{
  "n_layer": 9,
  "d_model": 512,
  "n_head": 16,
  "n_kv_head": 8,
  "head_dim": 32,
  "d_mlp": 1344,
  "vocab_size": 32768,
  "activation": "swiglu",
  "norm": "rmsnorm",
  "norm_place": "pre",
  "norm_eps": 1e-05,
  "positions": "rope",
  "rope_base": 10000.0,
  "rope_fraction": 1.0,
  "qk_norm": false,
  "attn_scale": 0.177,
  "bias": "none",
  "tie_embeddings": false,
  "parallel_block": false,
  "init": "normal",
  "init_std_qkv": 0.0194,
  "init_std_o": 0.0,
  "init_std_up": 0.0194,
  "init_std_down": 0.0,
  "optimizer": "muon_variant",
  "lr": 0.00198,
  "lr_mult_o": 1.5,
  "lr_mult_up": 1.1,
  "beta1": 0.95,
  "lr_head": 0.00928,
  "grad_clip": 1.0,
  "warmup_steps": 200,
  "schedule": "wsd",
  "decay_fraction": 0.913,
  "decay_shape": "cos",
  "final_lr_fraction": 0.1,
  "batch_tokens": 262144,
  "seq_len": 512,
  "doc_mask": true,
  "train_tokens": 1356000000,
  "steps": 5173,
  "dataset": "wikipedia_en"
}
Each number is 128 + 32 x the weight over its row's rms, rounded and kept within 0 to 255. Layers, rows and columns count from 0. Numbers have three digits each. The size before them is the row's rms in percent of the matrix's.

# layer 2 MLP up, 1344x512, rms 0.0922, rows 799-835, columns 128-255
098:122118070129185098155097114132094162141104131088103092135134135087153149105088113105138110115194127170147110124162051089150103116168159229199172140108133105104091080106127127149137167048134091089228112143104137068085100119133117153145118124136128135128133140137078170117166102094116164123143159121082097111150137162128072134123139178152144151134112140182100100101118166129075100189125
105:114106191135099143125101067090129110123102131136113087140072175113181115115090183116162165169143106033105141139088156112172132086129123075126130146090138143091140141094050129127123115146146075122145102167120084145134116127150158140147140151083109169199107054141137137117143152108169079066144155086104120153137202147124151100094128141089096121125170118099114180180150099133130182054110
090:114102109177094134138127122121152160145141167129109132147135091138164181119172166142120120110124079104158152085160110132148134098083079128088179134152135115107105118073176148146109090103150096131111174114153135157131112155124108168100163145079180100133112177111181101137157123167152124122145149148136115092128176138142122101194153144123136144093111144104133131168137138178107100139129
104:152092127113201055146101190132072126145093147186100140149143068140129105107128158110083149138119121083113156085110127191089142119139095090128095095192160164159130130080134097152139185173093134174115161071115103150069132152146101138148116121114164070157164103114177075157132102101081155085167168119152157129145176124075112146117126118174119089104054098126115099070076132195172125132142
107:139092118094149136105206123179157124155087142013126133135085129136182126104147124098134143116085132119149126100194185085076171089123146109093113096117110138116111118193112182121093158097090175131163099077115147115160106131135076140163147098150046104133145127129079077154099171117141080086123115130138156087085126167183102138136099121084183102188143090136135127114172106097129162186143
104:109115143095076168143077079170117178118144143124049164160144104077115070133142124111142102113124152102148174138088111047151119152150123095138077154160103089219148177124129103120096157111145110071157115145126094151151141082132120219142199093132097127094211129098123141076142107103166115128176077141183168180104112085128116088193128119103167131116091152116131141102115143073142166133169
100:155083084164180180148124070154148060166180118132145105171166170100110163140151117147079169104157132124128099116137152120144093136095110101146091136165179140139164065142072107141125164157150150103113135144195141128090139145087116142140150131044200120041098089141141190130086110142108170114124100143182153125127103151132140133135149146132081112160150161142163111059124177125210110038116
094:165151063173104117124160092174216146120095166130108150116162164110096126094135138100110031068130119141194135152120158057098091127092083098117103119159112146126071137130103156082110125169072143108104078129214114066141147078184171111113133082095145136081099101138162143158052167121127148123100109085140111094142139125107134183163090086143114124084140114183166132147114098174119203155135
113:075113139093097140179094143125165112139163080032143138166085177172170153169086145193144163109174136144141144110093118068124165140149122142113123118171161146141182098142107167194141118099132131079165112108087152082079117114111110112173123150081123090127120077135157164078116132172114133078133110112116136118131117152099129131142169174150048116101096084154158160131123141061054156110086
088:155111158095153098115141151107128101116104128099117177119113165093111116140138060105133107167167129129156094129111110130157121124097144101127142098145123143171104110138145143130180169122088131148102115114086097109080189138112162079169094088134137080157139120066184110153171115132098146104138107079182144086074146149122166158135184141156093170109088048085157084125150156170154085119123
105:146080127103072151156141137172107084081139123126205147115129086104118121144165133111122083109135139179120157098152127119110136167059109092157080137092155148061103055145165087106127191139152120162138142156147168135114094098121116144083130099119083099112146155138139142140133125071166171150086139168168098096161144147078119079133068077100166125143157145094148150162092118150090103181102
097:123204122075080174162122143115066133164123119155130191130117177112105091128209037179128136074034190089152100127158132104080164149128154137157144084168152113097095089073115127092188094163116139116070095094163133091115126132069051168189135146143159090117126110158134156144121078159125070103067150121137105150121156129090123093152115133148106090158139128092124073082099187103098125154154
097:103114171118116175055052107087151115091135096139160137117155162077124171108129061134161154146085160089175122117095066179116148136090151178107164153151116221115126158126144112095089077135119130121099114119132185140161101071098135145139132108099156157139098159135110169176151126146115184131101148166102171090151153104115173113143081099130060127111141103202122151142158149050067116192146
102:104122133096149143168139120096116158088099102094181135106092078135126079165146198082080189126126128147124134075148119111148207088127064122160122132117105141160067169149140168095137134130204133123103098153133118090116163093148104122117190111088134138078175161179118079123086135185130083129157109074106134116121127137116147134152101213122170112169166183105124116125130131095105096205155
098:129174121173153148110164089166129077118116156159129112159087173129112154141080063137089170060098137096177170144100129156066148172107164111159154111121122157118084146138118161171180137104089127071151184127138138133170109171145103139104101045145124170134126113155156158183130112233143107095102100151114137109145126110153188133127046138166121117097137123141164170099119114128165080131091
105:125065139088156116073139161173155083108136160113098145095150147097123127141141130125123125157182180105122136103096186138126095123143136132148072157146163091104107104155166143108106200133154089096125169105072124124151082184158094154089086152136166112147116087058185101138074146148178133140135169140119149120196219142079113144116146112140128115113159123102129115154131160094158111141133
098:125172186149135163131125112179100107059125077229177130093035102171111192125138165118128159082137110141123139163132151108185136123137090081111142154138127104136167132108184115179189173094126143082113107101147119130168184143158158138164138130088168095147128133144157167153152162109153171182156198128159103159075129099112076069075130131041111162130000205139117120125078141124116172059206
097:138065110154124136109099107163067083149156137121106124154184100109107157105141146105160157129072127118158140132116124093127126139153120063193120163195099121113131104160167080133138104131111113160122114094135139152127103104131161117102124140126118102109150100167073154198123138102124103131086133101196120133192180198164132151164112144065127188114194133122108145146171147104109113158109
095:154156168170166120105166171122117140127191131158097110099131103121151135165158144138123190123089130104122150130130100080104119118054119174096085075138137128091106194149073109105157116211137092166131194060116166180130190124132105125146099104067107102111094149131128115102104152102041055183167126176118157126084070144120127099140094139137062148142105151122149154047133051119141096128111
105:146121117079097106097159119106145174095111109118128145063088200151082138097078128154151151087056179148128105094178166211125128061143122123161155164128149146134132160145117138170116133124063110057170147123108120078144140128098082119186077142102129177133106140168080123135113170133124112126152134148172088128104101194149142151137094162125091170131040206150134128118133107147151115188083
096:122100141129125054094178114130128077097128105137159091108121143133147158114175142132084142130110174066071089109151102111138133095090121129095123131152120209103126192099109124179122145109083132155156101159106151081113133080159079106121030129119118130145105084111167150162118131125167088137174078196196128107139178151161149137081151170144111149160150138092052117145154154119108172079124
097:129193125134139150109139125081113120077149102146129136168176165158166106102142106173079088134150090104095154164126114203121128081132176110123138206146141105132100071163162135119121120151174104119182134220092098079111145156146076143174128069106156109154139121140127088127148107109114128138141120095118153139172121129176101154093153144123122113170177154127137128121151112129143138155149
103:082196095116125152086177099103128117095128102190144095134123163158055083153093121126134119153140067195120100142108123113142120143107101102135104142153107140106104145139137160083147074097106111134146169143183086115154097125105141121108172126154118124156077117110134132113131138153126133112165138192123127091120124142129107166112132083135104120121131136098133096170076071142161123130165
102:099157139159069088111150129140083082095115125092072119137114145121128168107102081133063119134110120175156187112101111138177070113109099101132101117093155110166146157141141128141091173091089106109164129154131128077118164183190098106116153127155119098159169147091080139113144167115178143148155160130144063111166156086159106090079162131148139073163129119127131144136128122154129145131117
115:100140152106133138134123084177143119103117147105108138147139101143129160137167106117151127134107069057092202179150107106129149115068110202112102084201077146138174083151063113129127162122185082103096147123128102127123151137104124146121169195158107150148143125041133137107152140123158123140193103099181187069092169155137113120141083130160106139058120138106128127094140107108101118195182
092:130140153149140127153111068116115154103177079130146113094160140059164141159172152167100170120127080117124131153107121150151111168146165153099104158049173189132115083160103082151108129088188163142155099153114106070113067113124133135109061099156058200121055164014127153085103185135127108126129178125109126184135113133125178135117113115100169217130134176137100115069199086154159195096119
106:153144068094098136152140139125137145113138138098154150132156059159115173119086097134171121176115041146165093100158151136133132139123134177105094146157099138149150132113158139103110131117082120078082117154083151154073145113134176177019176142104147172111103163098120107165085113085167147134114118104159136120141153154138179167107207090111179127164130135119153065122099153116091143151142
094:124099081131117093146101175080172120141177141120141149170143135126187120130113125169108188104094107141044142162086123082073117156072156103128059149116105146131104104155149118136109148169192175159129118135115099124137089071178182128121099148098075082148134175085170173157102138089140178114052171180177086192177131123102127116158136132133089106144097160108115192130176101126108115128091
088:105189116105123109136113139102172108047070178121171182145138158073108155118086097135127105139129128134158119080081156098108128182079142101145140076169106113119074095061116178145072137139077137151116070145165153114144105108146167135154195111123110034118143110151088064103170153098144061104110141188191155085104104144136187160122190135110120121138183150040137065136150155114111140117163
096:106112160151151103126141152130152130122121109123124154174142121091114094151108154137108161157095142125150097131163076143185105126181138169122154136106149134121162162109151091127128177204174137075167093158144146084140164162105047148120183148134156149118126146067060088124105117086107164139193126170085159144139098160141090162114211164167190105113154129119109120077104103177126075118112
094:152084143132185147116158090098186133136111126142102173181148100122121118111217141107163128173111182119114152078170138079140115049124114169123121109154189141057149182105133112074160159143112152155154152131175109177108103102074149170083166197128080090085151116137115161144110129127065193099139168093149135129167077132165127092137196138101133137104184115093099143155163153181129105124057
092:099101143112221137137108149223161112186152176095096139154126138167124132076142178118098130131144104155105095091051141127117106159104122143140161146103149148136166108190139156156094174130106127122171129139145139126153149151059118115049123151125145204155054144068097126122181126157210119077131168157133178146100089105113185167143127124077103079123126089118143141175107070086204158107090
110:129146072129194159110118143136169163163124118143109099084104105094103097088153124165144069130143143141161065082057132164100079151153091094146110180147136130087116113087161063116080129112105117124180114108097156081154112094147112073124128136152173111108119145163151096134119136077088177117116112168123098156102126105116108085189120115093155085180133117143147130165158037128178068077119
100:108120070171170152110137086120126146155154111098108113115149154159091167149149098187154146132118107135148124183145099126184134157098185159124097137153193132158140148142143168095104106179118113102121111134080052179160184173097133171087159146136103163124148100174163145162146122133088165174146060136094067111143172131095135119118179161167109130118167111176116119081113112148120076115114
096:129072126188194124166128174169196075106130097208104077107098133188137131118144136132149113161181174157129087056067152128135126125098090107116140064109121142111154082125080156115135100109127150134176085087116107122123112145147133144177095140134088157151140112147096102142103157135124108169125109123111121143112141101176116113087122075168142077136148101144138152151130050118148112078116
139:157135061118122095123154151166141102187147175109095145143131182145112143119138177133131167082148102107141135132094101113110115156098153109115174156116144189143148095179132142158155132195148164151154130170105170120129067084134073113089102117120144116123155113107088158090145145069114110009112071159113141095133079080141102165174171079117180108096149110100099131187120059135125103130081
114:148136133111123117134127156073163075105147094132097136173125102148096169138114113115164127108116180104120161075154153079146089129166135176137110113082113107150112120123153120143123125088113165169076118130128112201127120104118174144132063120129146149086169140169111134143212068144112115169153137164133062149119106180139075141142083125112130136118134129164146135180130136135149084077144
# layer 2 MLP down (transposed), 1344x512, rms 0.0783, rows 799-834, columns 128-255
102:087191124195130145163104194122144061113109149146108081108140145160165165107175105145166136144102134201093110132109118116154142110157202104142115115202149084170145134178155143108157135146132168086124158157098164180113148140171163089081144109118161125108114156108163101155122195128126119138181114157158141118079138154113231148105088087092139154134113095136175152111152183159134123189132
099:100157183144196097085075136158215130093170170154142128134138155085108167105142129175149110164154163138113186116155169143084210133129158101172108092114115094098051157139090101132118156170102117134122161081082127171069161086081119139091111175138102138145104128156130164102133120152139079099113115132133134135146109099134206114116156157160096118158209069150169089126128085098138118178150
091:133132070143112152171115156123105153102124127108102134117136155130148115075169091153151129112129093100119150105204113109142101087119112127122158107110159138137141133145139165166215094132135083144108140137166142136161112081172121153110124127145110163056142163100129134121184160150143112129121089104127154155116129162143122136198158132043068216144078130063091137163104107137120142125157
102:099070121210140106176145117090148130170140128083095142116116134104163153116074205108140077134160109129163128157123063087142113178127087114131156160160153136099161105146135147125175102123060111171120132142166110135154159069033161072102137104117074124114104131133074128118122134144115108116114057146127148119114136144165065114127139142120103168111149164142093143194121096130132162125118
106:059101125088146102155157122097065083138120082122149148143130131099165095099197113099059162167126147155134071074152174123153113192128143151114141148069122178056104145050186109151110168108157103129139080111144149128081177116144095118165102162092094136106101204133163124115143088127167121164116147166119170126099137192131137150171091083133155077127109142163134131108124131122139136176090
106:126132108131156120125111114171121134128067150117109138126139111067149163105167113156091071228112086165133140118062177137113183137079104128152095118184085102141150120106108131126178118122159151102105086143127130104064156139116126159139135111156160132123160105086106144148094119120130125184124117152105181100155098161046088069139125141104200084125112139086133139167153084137131091116132
099:178086160132126135121123082145105127119077106138156114140141147102173102139167123146144111156143125194109182155119111061107166146165124116157164134114146078171109148141098175112135051144114149173108167083134095183109066102191160123087154089083137120163074127129097207184133124120133051156084094100167151110113100114071127055141163143144101158151066125166159156155140192078103156187150
094:132077147160132185111099057130184157061134163099158114089133152126117107130149171102140072145088117118162165138127160098121087087150105137113150094172120077163088155138141105147144141114096132122136118103144063093141156136113158101192149129099133128140107131165122156114072121127141127103156116157160127160098134139066059086126144094095077077092104096139071104126107165134122147064158
108:199156137156106127127132140078148123150146141118134173163148126084191140135133112168107120090153064140177139144117124117145135094114075199129155168151090157141120096087086083152126159068162130105181110134127167122092091139145132147156144148093221130088064159208121095103070114132165089081157134129200195115148147105187084092144140134136130094137118161120132170122101163073120153158170
090:174055137057158091108131105162041127113109138081098145133126151086123099162146070170149127153145097133108125166113081165152070099132137115144120157121139131146140132103067111133205178195122128129130120103122177164098132206150188110104174116100110120178156123160142118146137123126115154109186189138152183110119159095147070101088095115107104130131140125154145084129091145105159092096116
104:101215167098158104136114143119110125199131090163086136124109109164145101107124212111117137130112112087133059116097096123100125081153155051110128068081071143157067159169118168115099153129146102105166126143114138139154123125124127061098166112154159124181093107176104145083107123174202101089098115111061125183124109142131094110121157129167159168132082179136105096157170152103163106052107
098:137151118129069115110087122135139154155128125118110121093135147109175092117149113147094123094067123055123108130119150154130126142128188093131156112161133132120089119053100129099171096103134120168058183139103165113124163090163040182155087087096151088136134084207189106146124149162096057137170101159124152112103115098106132079157168143096140117100180145124155127152138135178120093151173
101:115133137190028153088096097121115141180155143160152123157133116125169138121158124194172119084157129111099145139151111115172193177152088127097119171140160113122105153159161080155068124149102087094157120134099125191115119164155116165117116118126135147075105184182167080144132185172176182186109160116159153141200137103104147088085173103114105155153120109139115069147111118124128148163188
100:126140142111091135172121155129098133148148157165111118071140134118044110085148174088139111157132092098126121142130139113154083091171179160138154172139124142173159160126104114071157138151135122124106152073113048181130138160128193126128109155139113107156139119141166204172113117087153176129115113098102099140153084141142129140126117147135123130149148130117145172174168140135070179072136
101:114123117122119114128080161123125125173177185141065142114138081048111161099145152132181216041101100152073125193123178095138166126120118095191136124093143149141151126114079141138141117162172131157120093135108168043162127141108134174169144138118148095121092120126103111176150109150108083146056179112112125151093131104186083117068125161110207158165119097127121117122137161150116144121188
104:129162133110123105115181172153159106144157112074188145105138192148099106073117202103112136156147177079184158116149099143148138148178162166126159142120154115094114096120166154121079158169159105093142105150134166141124159144155151112151161139165200137148068101077151074126119144119126112121134141107158174177135158121097091139130121114092145112110166093142118149173131080159113123209154
101:144109136149171096125131089140095111133162080091141105102099118096095137193095133124129105164100155103053082177152115149146136117136121110164096108130106131127166154178100140110129120119117118105092151068124139143128137180150069102112129112139160109109154073107134120092131129056164187131115155135132114100146142128058065111122146178124068167106160103137139139156166195106100118141109
103:048097031198129147124099146093107186151111145128119156037093122104126092129075049090115117147134122159142093136112102182143143101111103157094118148140158150117083133135148117204192126114104078155080108100126145162096053084156033104120167107147086103068112109120071123133123135148127164141136120152183128103138127103121128108113160145127166095166123183079141161129130154153097119076156
096:086142101127143138055121138147130104162126152138092120107089143125133114132081142187127071140185133123128154159125122134103087179157128115163152086127109154151170173160133034101162129149116119070119094089097186168097112076104113091099117083140138181107095093133219153101078146109164099148043142156069136117143053110117171110148142116212092165143083125083101094137202086105159140123139
104:221092152150048103117107207139095167077091149153142150113110101105095113104138155165085064105137170165175153146159170175148139091097135120136146109144104111109129124183103161149151083198056069100167203108096173108114113126109076142190099093094106177125170083134078150104140145148050131148144081129131140086108072112172195124134130113138097114137103109109098124137139109116158138134121
095:156131185087087129136117099125110097183080117134130169131194109139148163079195122106127104171123100130084153156079105096151048108096111169150123165093110101156152083130176099111110116207160138155119156094101110171132090086125166110172098098088172160082154110121171143111108112155123134139102128138196140151173119151098133106077189122157150141132110118145175139100115092068094126079141
099:120162137125153102071123064115145143152122073079155099161096146112155140104142105093149104110167128150138148129134111114148097102137158115063140161142111104165129109161105121185106136141149174144146088152084106096122093164110127195131123093120136119153136132160146126124170134137096098089096070196144085123171120142175089118102055132145098132175144130153208130151150143135105093175181
105:157115112116083156134142137131140108133131079175179103151085167122070140127147184094140122166055056117124092124135086105106148118095093103159142127119131142134142144070104149105103076171156099102146149119140049102111129114137185147136135127095123136178110129151171125116107139108133165097152118088089104095161162136115111125155081138119122095087106129148076073175077125131126108165125
103:070150140195087095110111107105116100142083128058165143178102118158129142135119078090163135129155153110133132133094127143125089167182152098111140222147126159093083129094156085098186138132184118138122094179138141108069112107184161141133158140127134087100173095124162092151114165142110178159080145180105130097160151147117120049115119129102177068141101150086147091136099151144160121135159
109:133122152126142159094109130124114181141093096101092081143101122104109165139140136114067078147138091188121119164136125112078139151095093123117150164150121161154185169130136067106114130164165087113086162137074130113116175144089083123154185152175134099086118106077128147141174141113188130116089110117127078126073084132107129119067115079120145113071119102121088134172072150124108119099133
096:139180125129123131113120121084141083082172118134082137123061129124113118156193145154141142143127108103083103198152128125123195118211113135123122100120149147176151158095097129089143069077124157152115084116147174088161117178141131129115160082158177116109071214107125110144110090144085117091160089110094088121178122127125163107109156040051081093111125097083133151085175120107189118110114
103:127130167115072119223125140114076106166109127157127098134159187112071068111188143122130140167121177164095135109163087111116063027102108192125155110124091109114115066171165147126099091114087100104131160142123085194135104168095098102181144099097142107103138096128165146115077073056147157165147131108147139185114138118151156123145209100167129081131119153154112074089107192082140108092095
096:120044114058158079099086107066151081102126086132162056097127159118196150126115109145069185147116107071138146130067109144148108173124151068141099147122182150090113162062126140104143092105165171139138110102112098097187055099175171119116198178106058110197129098060144145145138190109172177121109123176101067130095116137126149130135082140158127123147129101152184141148175070110130150139152
096:133130139129083247127093138131172162137078153147115134122074110098158054196112083092099149174133131091170154173131093115179094169128167149132133149108136144141141155170113161160156168132108136124208107139157129128099158207217127168127143158091143133096108165111119180142137122116162145079103097138122166154117167074083089139135124188139103135169171115158076115125106120086111109158160
101:071092066210189127134143134099105149109179129124072120111094127128110113115115143187129087104066133117139182133186153133191144156175151216094142112010204086095164111170177129139113167151159131100145108104142142068097135194161059134145130130164184150140111141104149141122183072141102142150140145136082116124158131096178134169073129116155125107093142110091161097115094086192092105063110
098:176122159083119086158112156153158085093152090113103107138144079126155102098181100161105112153186165098132126150148118084150128144173114132145103100123126186099081088121142144094146126121138195093119113140134137129159090118093169100130157119155179178155154158087170170142166123149155095147092082153096144137131132059131174141089130091128157137182130082164102142126128060084128096155173
097:165123105105153131133158112156163099146163143135132092143114112141059165133147105104092123090102142124081141109192139083146114108148074081065087129085127132088146070134123094118132113174179151139115121122113183122140139142137138096160142144151131108092098126181161128107154110147134139168198161125167126143116181112139242100081083116204126175117080136178126104118170163146130146138165
109:141159184099094123123134132150128117140163143123140125162132163194113136196148101106178151095151144136128119146152074159065072156112102109125166109104164119149087104126159172170100174153155143099148129133093148121146167103070145077151182091158115195154154134170143078130158135213084114094168121109079102164129181106138123056138059104126127162126134166070111155109141118153143109127111
101:124181134193145138172125112130125183175161142111157117141175127158093134150119144130156082163131050144126183149157178148139164136109130141157091066149126169164171107126130133165138127112105154129108079109114094153161087123127171110115111151141140128091167061119091149130153140116112113155175081096138150089121111150115110075100149198135130163114165150146141145083107105142168120139128
094:096074183131141197115079142112126098097188124145135094130124105144114116143125114139175187105131142160135073132145170098129075128113114119108116093118114133091100134130142125146147117156111066086155084156124115116132164141106119078168091121157133062097099153142103162159093133095118098177088139118177116166167150087106155128129144083165107094111165079175196132154081135123110129121081
122:135140172132134081096105156130160126144152146157110131144125160148170136082130184078110059101174136098182163136099142111139111056125161074108174098150096165144152075122138114160194135145099149110138109203119158119141069149127075160091110142108085109113158156068116110073121150094119128085084100106113166128115064148146102122164164156115186157140144107123121179182131108096142072115109
# layer 2 MLP gate, 1344x512, rms 0.0895, rows 800-835, columns 128-255
107:162128128163147093120096113086181173099139152144111106131134227116160149128130163145149125158096133138130120111105138110152139133105101159102142156124108100122137084129041192055123142142126182138159176153090080127111086120139125088176196095131182208148196069096129106130118120155089090163131114164149123092087146097143143110142114130135149100159105096137129076126089113122137171090173
088:119093102130122129143158111106129121108106132052097111090119180103182113103136114172146140129097082151127190176170099093165082101087118173156139065061133110157149096135163117156141110152039066130116168151163140137185121166149101125132096126126173169085173151094117109139165131204155122151102150142160135142119092111111109140255142134131112149096095091114128129161104121141084139137145
109:110140160105121142119129126163179131120122096118126176073104115144108136136122097175159141120097109118164070159121171041144150138071142129183147137120104123084113104122139132170141096110073107149164120165148145133134188082103152171137142127096098134095080167158065121080117129139177100113143076105179098076148131175151096167062104107122145130133185108109128179145113121132117106115109
106:095134193161123072122165135172101149171065101065097134076117140126140111082116079129112195120151061132103105088156118062149139179065124152124138115104078112117096121095147139102104111145140124129133067110067175203144148117170122109151033042116103134116114159150148112099194116156138097132143161063191110137105123135137114103144057157118131158127079120126110140117138133163151162178134
108:103063098164047117117185123112108099175137145130057144113131109146169097114106243147122105123104093138119118133158208066084166147114104123159066138126146118148160146138128063153126173148127085084145145125190157175149163115139147191100097146124179135106102161121131121142153117132106118150125099159123133134097072158106045084151149142153074089114138126141129146123143153095200161172103
101:079079073139165080172131155098201157058103107077096097147182141154123140078205144080054174092089129153152189150162184098133079161108154117152098142164149155134113124122134133157155141105094207176101110083137160088120064139061158070110191122122118111125175131081179173109138120116129165124052090075154099070146189150136168177157181144109144135101131154106170116120150142136187082139126
093:095149117120166122128103102167186127118134112139122128148035093178111145134106143105123107125163114158082145192138067146110090149194126110146120183123085128062164197114067114037102096158128099061142092132103182141132139062173138144167119121135108115122094098114147137127107158137139100131111112153116136120181138144122121169143114156075152183125146082179112176080198097105139219195102
115:177144096192134126156180073145198158113158195154092111156154114136142170074125168132161075063149140108104111128167143131085105103109122138149107107146088154118156114072119096083080117150088135155099165135172081157138075187112193140111151162061130136053139151191131078130104117069153127174166187127115124132135167150092087147155115086100122162065121162079170179131222155198119192103109
091:138099100136117110181152132121112156149122135146122100106143150103091157131090223102114069102143104122101141153150134126097120101148069095110127146144086090108140102120177146135080146087187079138126199150142104122169132100176054137092121163147113170085141128153111174155103096081148130135112103150097105164144123155171121139127088168065148075182093118107109152122112120099170065151128
101:075089061130098123122110130083152130136168164119181120154148059120145085159175028136154144145136115078164156137144136099127223069138092130132114107175153106156169192114152142089120050091127077168151135147096201118073097155122130119133158125176144119095179122149102166121158167074083142145203068140099121084116141165133126145121102160101130119110154143109200148123130087076079155117061
091:101140125116206101074117136120132073124180132080126171104112144191149117089072146152153131094153120153165135157176123167163135158081147125117095113138173078146112125088119129095128141087171129140161129146129108099116131068110152150150127121084110167117123113109154169123126136180174055117140142101087104180094126030117129122120188131107153157124132112074137121078126103103169145109157
094:142183124109161040166150129133108092135138100136162142197136148144121124173174111145115117104146091097132135115159136149089091158097204117141126119149117148206104059106111126157161128113108095118136152147088113084130127162143160128117098141128115099080103114160101139140131118080119197139152154140137156167162091148106119123163143158105159100141115173117138169112115112163153131121119
101:059074086143140144112085177118135116108109132122113094111176105140121054150115156130125126090120177162137107134129115163135153106122133091120152109119103118142134157152109240163177109138143142137133150170136049091148124107075169149104123194090135133113165100097163127134088084112110198146121131128157116106107115177106136150111176069134134101167120146098164186094136095086074100105036
099:115134148123135108116119117150133124141098078102172182122116228140122077126150114124142052125075105142185148095114112167194130196078102157136126107145098177148125140100156132141136103152138161099083130151131103187099146161098159104136189087118084152108158114120098123094130104121134114190148142155124193121102144138167172144163123110110119146164199144131086162080150115105114069093144
101:083127103101100107175114147125149115070110109129140097180161131122093142123103107194137163173134122210158158160117105104175119131154117174094147105142100122180142136147106102107088203168111131114138162116144106075181145097143142139185143132125107105139146134172118177118229135170114091154120140129182156097074137173194198090206199126105142074101117160191124099191055106139093147111130
101:192135158102127160132150097122186110161147022108108165135050110039119121087135102147201102058134129095120084132139098175133093122105139186090115096140150067114146124118118171042094116151164080150167122118130139103133101164098132086158144097112180161119068102111116075103111112166172139191156149114132175107174137132098077113118094158151133130104206129118121161094122127112136129123117
100:169124185109156121128124131101100100107140111100128135104161149111148201068092108177148093140061091131101118113098114087123172155087054105134126105129120124096118103153171187095075140140099149093155106144111161128104139108176150146091163090071163137138176124079119126181132153090133121130192130077143121174081116169157097058106154176117110162122126093086129105126210118069147096145100
095:141153112080099143123191129165083142090163184084133159096135144171149160119072144135145107119090049174184143152198178093155116093142113115143136075137136112132081079109136172088092160113145194047126121136191097163118109116098180142136156117153083058087099190072041119127117158175147175104123169052168095099171087125066129131151111093153117132096148153135131112142176107172107169139100
097:147153149174140122150107129149138159120117144135081022122131112072104205150099128193151092165122154168097072122150107131129185109102162178110127172112106127212149149123096116149123131147126066163068125103153112115082136091172122165081100097170096136097183129112132108048164142123145068150168096194087086125127122145122128062128160139102128145114124125162158126125124108101167183137102
090:124103071148092169100123128114083158087134144084104148128155149109151152101132125087128110119107109137192072097153127114074132149139109116125092149136182166188126052152205091128070146153110079142140136173151086132133114218129147118104123169215128129089110138145085103140098145180183184123102144137144170093064110139083154155091220140145131090101115129084165111115062161116113135136111
097:143144112091131135171086124187128197158131143162155206108190136076090110087091129132184135145132096179194127092067134151148119104180158063123107132145148113159126136144132142117182145128093073091132183096155168159114101115158090126107163111179189048127120143134133161180131138134178141138135126154120165056123158129091136113177100090073135126146137137128108123093139151091113126098097
103:150176079120172127135146141149133123166119087149134148107115151192114133122148152140093183168138092110108156157075122153127099137098155108077105114101124121096124165112142129184153122060109127126110102109102146126182108131110109179165125047165106132132146108060114104161101114090159102127121137144157103062086139108165091074078117140096087136145147099072170133113143131101106156099084
104:128158077157169140125062119079124132123136165101081122118143091180095122081147089160136089107149095106125093166141150138134054105097166092139109104166118116148132117156149172199129145119097158129080162125096139146188178125111126055080134041190177115176122109119127136075112110107115095111145174120100140109178125144164096114081162134116137143112133039147131197196126092103069113157093
106:107128143097179134174123149129104185124145107136118144070097146189083190143146200117180113112080119181031091124109132139102133131126133133134120141140114157095147167080162100086127103089077150069140076129107113112129147125128139133142228171130110069081070093146135108156118136128166124101120114099190138152173124128213104134162197142094101150125078138083110136111095148073103130133114
098:106132138113071134086098094082121164194159138149109162184091104147152100127118122075174084044189118169176125128121122128114129139110111137105110125212073124075149124151150089161139100147133073118110165102096166196083123094109153116173141114092197165121146066180146116150141163134146150149096122079134136112122126110117058145090174163147149138101065150190157084156156147122024071147088
099:094115081120097140096145145136090154121115173171142098090147126141141157075158163148196097121122076062129178125137106123124167122130182141188062165054136127111131114148133174132186081058108060136135130189144134128179145088090173123141185130135185171118107138158148123139135187086117151128091148090139173087155111141126132136158087111130176099133147162141134115148070149152072056100159
097:110128113122148133137177103176106130155113089145100217066111135117071089109119165110161155130160189156108121119199111132114116085137179210142143170131088104133121091136149136107109164082057120060108091140123151141152200174110100177109081082162112112110123112141114109137128109133126158183133147100123130147143149086131109125126209129114101069132118118088113143112137172129120127112175
095:091086076138159115118119109051129116110101132205146153113188117149148096128117096125119142141140082124147113156089124190104117139147124081073156105140056121154104110137120120082109119115113115157143085111123147179131154165147132134096144100086156061054140074109117123124048104105173170127113215111172150059116158163097139184091178080129147082125123125119155121138106122119088154113126
094:092148052152075145166088154142095100104153158100124151115174103103082095142123095132108108162088094141116121200158090119165145177154101097130057115139125122156113135115167164080145113108066144081143126126126133129220163082135153064108143140157089105159140101180061152184115140115099121144163186071070124098139103157099067084205127164139093094130149153148130079130071056104137130103088
104:190150103137147128133138150117145078097108085115121183149092180155159154140126131082163074162110168128118116128166162096180120081131141172122129106141120058127129158126136138125111140154126147110116126102191071106107180143125159102154128137121112116087082070148095174156137126131111121152110172074126165156114159167134078106160108175111103139156151133158090116095140127140145181119116
099:126118092128143155166134145142118108141201185148120137121113192116111091192139138128122137172130147090139159151116194076175109094173098158127080101115148226103103052148118036099132120131138191145108079112134146091118155142089139142148118178146137131113141155132153095089106115132124187163154185120194106124170120164135119171080093073156100121098155108129137091106152104140123120067134
098:150170116150137125096117132119080118109105107084112115111166147107154125149132107125123203120094165145126111086130180176129121138147122082148092112118166118135092133124116148132118160178137160111128173066083187093137119106120118118214178121113160131172161109146150149145182124104148099126105186126130176079119150147202138060157154151155135064133134123200190112166090155150063143118160
100:106109185150103117186127085093118082180118113119132153127177125062110137155132157098122124156126173084086151185041106210139104139171136075139191101108147117089084143127125163110084104191140125104150136115055177089136161028129128126138121138086108159096120199132068155143073110122153080096141099169173073109156131115121152119164173153101163085207118107162159098154120087137156108123054
092:185093110135168167095130134136158104201105114204185112086107097118206175149154153124138167091170072139149117143180085142129146143200148195181173098105100160060102111096073122162193152129187093125176112140079121103143033172121108115157091075131116109125181176105122087171131175123143105124099128141118102086124128114130053131126145124156068023095102118145101177175107051102076108130140
130:142113146115145135111128094096103133087115121130152111129080071072170092150143128166115082131167161115115093117148114171102089101134068116089117143147095125128143179122109113056100124064140127142150095067115054132102149103123148179207181133141132150103127142101194152136060097093151136165084107117142107165136156185126117028113074129137117115124103179134138102075147199127129091124128
101:160135080095078117123183116132124146170180137090086074125135054127142095159140129116142141120190117112173157111142101120068108117155135176166137170075128154080130101136083109150141146193139101148121135133090120128178089157134186117092147112126122129142124170150141120042119148144084099123178142116160095167129142076119111160183090181076188103166119142120204120136113149112076151109127